config.toml
hidden_size = 512
hidden_act = "swiglu"
rope_theta = 318000.0
init = "normal"
decay_shape = "linear"
doc_mask = true
dataset = "wikipedia_en"
Each number is 500 + 40 x the weight over its row's rms, rounded and kept within 0 to 999. Layers, rows and columns count from 0. Numbers have three digits each. The size before them is the row's rms in percent of the matrix's.

# layer 4 MLP gate, 1344x512, rms 0.184, rows 971-1021, columns 256-383
104:462472429568581539530530577436520547481504585476475561436481516527501533525485473464526554547499478514481517453525476575500526512478411403491586443437523509499488515469557560440490556531457449531582545485499440478540519409540507450491480517508505509507493485523499518479476516488484463555492470473516510513519522531477488462515489451518478449545486497482465431554539511476482503500477
102:544448488525503502510536494483532537517467458464523474497514450448455504538512513509494553556533491511498497478467481539541584532549417510555445485472354534491492529562535459528543492499511508560507468529538563548537519582487511449507493538451470459504463523495523516553419394519473500425468511462540456532491488471446514567534497469451485481490524517500467502519522479556487493428490
104:503542523415488453440471537481486515524536526449479477510527512515528498438430562466498465567536443557440447449507417552513570534453448580558499513490557528495535476491474583481493453530544545408505478456497431493439506574457433422447546470470403471538479457433396535479455482491484442479483494524520476478450453492520491473506446564474506559540532531471526454505460522491501483457507
103:532482490438541558487521543461473461556537506486504559516525489435446497479435469543460537505521507447452418528450477525467555454543465585513480480550488445495503482540464488498434463527514527463489451529502483479543510510443483559548486508494509544512455438463470551533506512447519521550492460545487474439418505510533469511494522503501480532428506489475466482430528462488498525538524
092:477496523466532539466496565491405545464492519471515572555446593492532457517544458429528451536454555488497419448487519524432447511497496515463519542453380503471472466388541576512522502498469485445448453551500482533579513501598520513449530510535509484585501468456510458473474490484511500441503514512486567523447492498480483477438552529551484452528505501493535470517473496382546456482525
106:408551523526591538523403500442488501550489485525461565462477570583536493463468509499454547525450527537487463506490438559558472524455509553456514507432515493553529460482561483512392464566450478485492505521450469548573490488538537442462549548496522510458494486524510502445460539437544501512588511478496500502479501473541455499499487567502453601576505465510548467540507567493493517486479
099:525524449574522482539507531523498492586553467501540485530496484478468509494573564497520472550528494448463507484415478508534459510488487496528508458382476557511560547536550520420527534424558513476490472488500447452489450483473512436525497494396494533507571568520502534465517476527463478498583558539496479544462488468515477488462519448501565460524533507465548470534545447484487536542506
100:436538437493458533458506473500497447482523465467509518558440548470546545501509505439484457470538533521520472484496509522441471512532502511492443511511543579481514543514505481500581555525499559509517485451561447563541509457459545531501512550525487589514573461485441516523517506511529506514495518488422502433409528505524459530481443465541536466566512494558549553475548455508512529483475
093:500476392573473595533526508495366552475429503535600481474498469449529521518496538503501472477520466456458456475452471455468470487537578517563486494435509482490451517507510497474510503459483539490459511505479500435538473501515517499517442565475479494532567420424527479507574474475506504525448494480563542527497529488517486544565442487478528499551510490491547488481461529523520534449478
104:492482554562541504459519519425522491487500495469455385465484582496483428536545534447506464521529593548492424470512534530491465474532480395461504541423430584457531552569450488525510479467474465468519457478549403515513507537485559528499391546460569510494477554524458517495501541455490578452538449500526446520487483472434461463479531529455492446493513471497433490504488529514466603537511
102:516529474511574507562526483493448495543502493459408469596506532485407472464490426578455464451515528496496450484472477440546485506494466523458505441443522513432490503431475441483495569523409464478544490557449539529533487450514477512451497500498529577514537506418401430436499490520480549516555485470549476459549491490495459429593502544564477540556468521452480530487510524473557495436507
089:461463558440512576536511590460447469467505457497556446510547507551442527592545483549512495501502421506451407423490418495479481482484541555459458527509499500488525607426511519548483406517572481510435477459509544528462485512469490511472492476466496509529523518536508470466494493519546461509536501496543510532519519435560443513492494462488438492528533480503519449475549484485519584549518
100:507509527510539453494515548472517429564480497511500535456447518473570391454489501525501517435508538508499527531543520512518495480538462467575523530508523507484465568554404475482477514523482505549441530495464514521496476476440517481472483443483562492435434516464459496502507538561498513472537516496526458519503486493539534484495480532431494501447589530535528449485569487455516477416438
096:547515483532505395469512450463499469521516552448521443490417507456545499415514488482569457502503465536518487455450488487500464502524498546462478488539488504510475491536506526535559549488412477479453548459493472497486527543516516494538514572571539482547458450490515406509564509467469505491437519457558531500632497455539436493483419445474522461438541448430502459510497476523478474490471
103:498532493540524548482514509510483499460448441490489486573545536446531500468494543513454494403481592483481526497575536486489540495493528520455620504491482498499534519531471450466464521503443428570449470525488485497516486445499496451479503514535493480498544491424530449484575545500513490580463542438516521513527526448599474518513510446474556449522579498489449542506479537486506449518489
101:469484509548461488475506443476534546508539458505502556498492373503433495494494565483513473510358439574592477539489499539478544501519454511450439487482563533469451518488486475465494495498427526487451527581410469498520502470480511485496460494510502544574484513504494449475491492575452555511474542509539520512490578528504442499493519574511487515449549473549515470502478534528461451572499
104:515511558393477526525516512491505498539519567517479472518477543484445462561454585524514413566501489512437460475474456596511469518489501562602518573493528510424503527495503492508505416494420562445523504528554476485484457452501502472528552501534524471573467408498539562558475479526487468476480504576584558428567500469486506433521527542474495530468502468542545534476508553478516472542489
100:536398504497524511545502547486459508571461501464474478476567506405544502468434503504513559476543496544517528506545530486531487479500448472561482555512539515497422518466450523513516562529515538491552537532473530410471539526469503459485518515499509464493482513548487504468466560486453505516505491517494503540482471485492520572477502430454526452500522471485535510504388492506514473471447
100:471451513530466494520556521591503484477495451538568538519516497507476417507503512477449482478483535450492520514492532505521551489529509457462542473536521462538478478435519524492458523475454571513481498543565503572525485524524504500535484458529509534513493461484466575503562457483527541545495489440505527443474521573418488484525506453460472526452467549431417476431554497457475471463446
097:493511527490497478496502538529496537503493494444489466572492482520400454547517625478426504511475459564460436463520531449546496494454549435470494397584463479544554496465495489505454514509572457441589451512505503565461400502510535432462514499487521465488529524499479497537577460526515433459495557515502491580519544424539513533492526574473472445510515519490513444483495536501459507499475
104:454477527475570475543432532493531499484487552495512474530482509515527489493480664545479448547520528460501565492438495468504481473501485546557502511504544488558448486459487549524424524561520451602442503523544553479517494483497454535482468529451438535556429515532537475477459466561534540467462498580469502533510507523492577486504557506452533499528481519503536444469459505498518474497486
104:469524487517538556486437511492541498488457480536475494518535459508460532552512450469535498503497494517531560462551506550489527504551393366451504519521525556490476525480532520573469512498477462500542472471478437453506524464521471456439474472484468506452451499600490511486436560567460443526416443497524490546452471431548497476468531520515589472571511375497555487467527485557430553492470
104:439485384521451499410534488512515565530430486591437472517488481471507530563441537490534490532475565552519437487475524553480553505543456455504427535494581532498515502500477561446531552503517488424517486472451504529542492494506493582454505465517601498435533475428532421468509538419544533502586509457506427491493517456496491548550438505489504514490452538474550476496513468507522524517481
097:458582520520479515488494536561434537522578490466507525496563556500529547474547499520475475528522515516435470484503567469569464571449557450518463530512463510477561538488433513543548512535510452530436471477461498518457440529536503521511557505441439478527507466485488553485461446531554555486437506543584465432502523535518504459481524559445527476525521522533490479453564442511479528432502
099:486502537534526515516488524489503462507503413535476542500491483509482466526477499495410591463466493422479553497514528518511544516534497503432485495493483483506497482507544471500521478545488462508486515579503435579489442547498524480555525582573485534448516470461530509563549526531455532499519497499478447452500523483474533516475463572512487420479563500547463492466420513486497529533500
099:496482470501515500511504572549452437470512521526525533523505535463493478475487449533521465481499498473484514446459485602525534468520519573442518510540528567513453460520537476442518469518464465441491472529522496507455489483475465590476490566531463507593491467517542499504459478444486488445472442480545513528426540557458525486516510514507554475435594527494439489492501528499533557521535
099:589433429506487443441513503510453476522487505463560358532480490515485507511483548487531488478520451484484452474548561573547474450457469536476475443519514490498480472524564440524434519453505532494544424521509520491494523485546537506485519462469490571428425506509469563507519511519549535442567521443479445517496464514462483472536544449536555544554478520483506517478515511410561501443530
103:520532490553501495512539528557545479523533482520480449482501501517467541500433535483490510460523439515461473569540526497414517520461439521491522438506452465538482452492490509542518494582596510585435423525500436542486499545488490518465549521524518429473486486496532589507490499532516491465540477584521427572451515470554507541538477483524520516496484541510514500533581487528450519485497
097:536462502503487549471468529499529476447434489555523492520490501510517473524447483510552582533493415494494521500508496561479597547473512502562505539483453485530478541476525531529497410477522552538407480556584526543557465539549523445501532486486518485545476512531468451490486521458495527525506514499474480443530473461540428504563501529495492513471526487438513528512518499532467503535494
101:542537524421499495528511530513520544476452493524494429468462517495465486500489460506465427465598433447539525491591462505537504527529493534527484534541559475496429552492541531531516489437557565474507408539480465547481463432519485507550457594484526450491561533553475480540484521412507483491520494448462570500531502496459501521493477446521460470438513523423525453425439456510495474557437
106:482473518392504480547498440454512472525568506466556530508485523508473567537497470510477487491453474529528485534491498455579481474475482481487574483554470433415501452455470596560463533447460529507551519566530444466534433462474465540532458505553505552545528560506523492501535537480480472546554502422512494527494522537523521508476472516519436476474442571470512474434424453476502495509454
103:418473499526562490504501457544490475505512517445529464550547455483485538478513562534558543507506550528549483496490462531491464595524450453497473521483514496521525546532531516461497461463553444484489514406473465496453519469473454515478467510503573502451500482554496447596538492490506545496571463486539523475522525437499524494534552565495491460473487554477477489549567504507508515444493
073:488545458503441587537461475536452501411555526463485567548512542511498506449528451536481504551598540531475487506515511560503495551480472511490536444565537457506470434537533530510501508465478507534527480507496533480543511500460461455505528468489436454420499487451418455493514461513509528510444451534484477476533462498472494532486431540501477483482578464530525447454469460454498528442479
102:572542533532550497475474511583523526535464517449483462476472566441463471522480512539510546498453427491497499473567501478522416460519518462469488457519443501528506459561526516504532468511511509474538443441461503506514459495489439429488517478521437515527511470470508555534519551487466438545504441500531519544500511493475491507462446534508514463501580523522531499453543503545528492442419
094:479406497435480421479532487554480449464484474505505506534473544468468478524463406533510477447538542503523442440530512515402577524488544539597500579522578442534471467498526479509499499504510440557523499550460528504453567520487381508570508482555487420552479516420507536519472515382490496471549518437505543490483523492463571577488472466496432478493531508457456540480421480452528499532474
103:523510438487557525494519583516507578508493506458527527513529501445525507528459465529572478499499490513435470504423519502543559435551490450473487480499449451572451498497550524499537490462474508522448457542488542496529568550491499527507491453498490532461542484528477466475518500418499529485502438546543501479546484495400448446564508492524490456525495510517474500475587507454437476411480
096:476480524467472494481480487503476537482476468553614524531485524521548509575521488514549534480471503481537425534497429452487535544443480480585486553455539527475477499458490500547450541535535450452518429456530504500477546440415497520442470539495551524457551523563530512572493440546594538570473545481461516568453467456504522486492519477463423480573472476489494521490545498371514542469492
100:526516455497544505445461519489488522431509468539442494495546466507448500505472483509415452493480477449518492498505444521464515478536527511459474461513552526513430465502559522479484488517497458489543462449474503549513552448518517443453544514487531513445528438408513543587463486516513521546517509559483461478512532484418517467566515496545544514483522438494478472509488545481474466534497
104:548470416509492537541401541504545540530472390503517514576492534570542481522487488494490465553511440555412468556569474443487501532470483498442530480452584490502514534441509490448519509505364549532515548467440480489480515554552491548566455513500479494505525419426439475497494469532461504518520481478541400478479537496478469523505524592480520447488529456459450480529425493483464505512536
103:500442458480439495437422523549462505509504479511512516500518442480537520466460516482485518522499445539506553446509504496501530484483511578533512516512513538506486494481519516453470491462431470462514465551496495466457549523472517511571512518499467488423402502510486452521463511500618570523543489530489542546449490536569561487530534446480532491441573534453454510483563502455575509532474
101:434545558515441475433468442629537513513433559512442517558471430503557475519508462491549485537490593515482489491513502494501465545518411463503496477511460468507498484523542441489502480521506457495436529520544581544554518494467539495552534509523521496490467546491486448457503498567559500503498514458433521484478491468491499427525470515513468567489439498470488491533475531530543523535482
103:511489474506513536557558538495484468532510495425525465480508492515491476422509519499536492513525583533543575467459582422488550500496524501537507465529392456512504517524540551480568467573472453486473459475464501441458473551500476497442506505479475529412474469430510590466485542456460482436513522500569550518423487508506535471453512519521463455469492486441475513504458510521502474533482
107:525509528489503505471492491506585488552530491527519538452434468582498508479438564516501518462472505539517435490466515412485487460556576540514505531525496561427422495515467431455497586553516603541500459472410495603530509496512541469451583587481546406467491496502489504447455474473571505482489489502482523487545574534490517424489478462487538537527499503517536475459546487450476555543579
102:491493490553510440410546521442462501476509568477415474493503462556586518517511505597453472473516442491559444493581442533519549493552482523586515566479532521526509481542477519552512486524470529543478505466516494466544476543471511450518515511535523471484516532493516518518472490501559523452499480504570442483475551532420561478500478544483514460532471496503494522517462438492484501501535
105:435591436462476459432523572487534423480462506478486479504456474526524501480476537503468482472504469540578442499522524582548559497507464503481588504519442526518512498482479566532557566475500578427502576489520462518516490505458506486543506464503553526482527513589476492510457450522517418427529454547511468488484611553482510517558508493413551499497467432464508468463467521476455488515487
099:521530461391480424492496540524481498470507519487494501495468466458450519498516591393447476449586578533507479508467475549417457456471475497503494471493592470520520516529531413509571494601497488496556572588507538502521464528512485508483487472461489517482428485485533492534534423468419509520558559477465487499548585457519456493537475496509484541529413530522505527520517519539525562546526
103:492508529518446513492411533557487490502556497475515426497529536463455547457423479521509580540476537564416457507529569516540589508520434491484510603517548540463493439547536466522526504508571545513546552507562510430445465516529494481437448479540476478526441458481496501559490495526479480515502479541488486529528507501489563539502491550472582446426482503524490532389515524502494475566506
099:491463588582519516541471540494547523477507471540534501585548469515515531442439476485520500481509449457538536486527503501556469514558464501487480480548502495490456516494478443538528539428535410579463525575464492536490482501515475487470503510567552482520455476500458503473510533471541495591525472537538542522532564543482560445537480448497493476490537521523438519545538486535468563556504
099:533501557510495583484490516625475520493486440496526502495548477481536442479535530464553491528478432480527516486567475455486510555537516469447585376524517533476505470474539517527547476552562516530455486560516504456523495479487490488462451504519519481455461515452441460552472521369512497567479494508562482508492560519494452479510507468459518516442546476460473456590566475497504540544527
102:511487432496488467501507526454531446514447467489530438479516464548505571488548504525454543541445496478510557533457507582457543456463461440454463520518493531462481504510494504510527522450577492453490488494615480459577449594432458529501438503451517486484485482430524541494600433526550472538567471488488496473483499553495464522489500446438484496465500498524502481464515490480389436481516
103:525546524515531443463390565473492554543546530552516560474511515420462480438544525538507473485496421488517489420483515482522477552458508454522488487452512484443476494555502512506524504523420462550472471422494470427586558513492571509585400459553545531475436595502456502579492556454565501527456404516550477484478507488429534552481512414473520488459484502471532535458443512506459547457511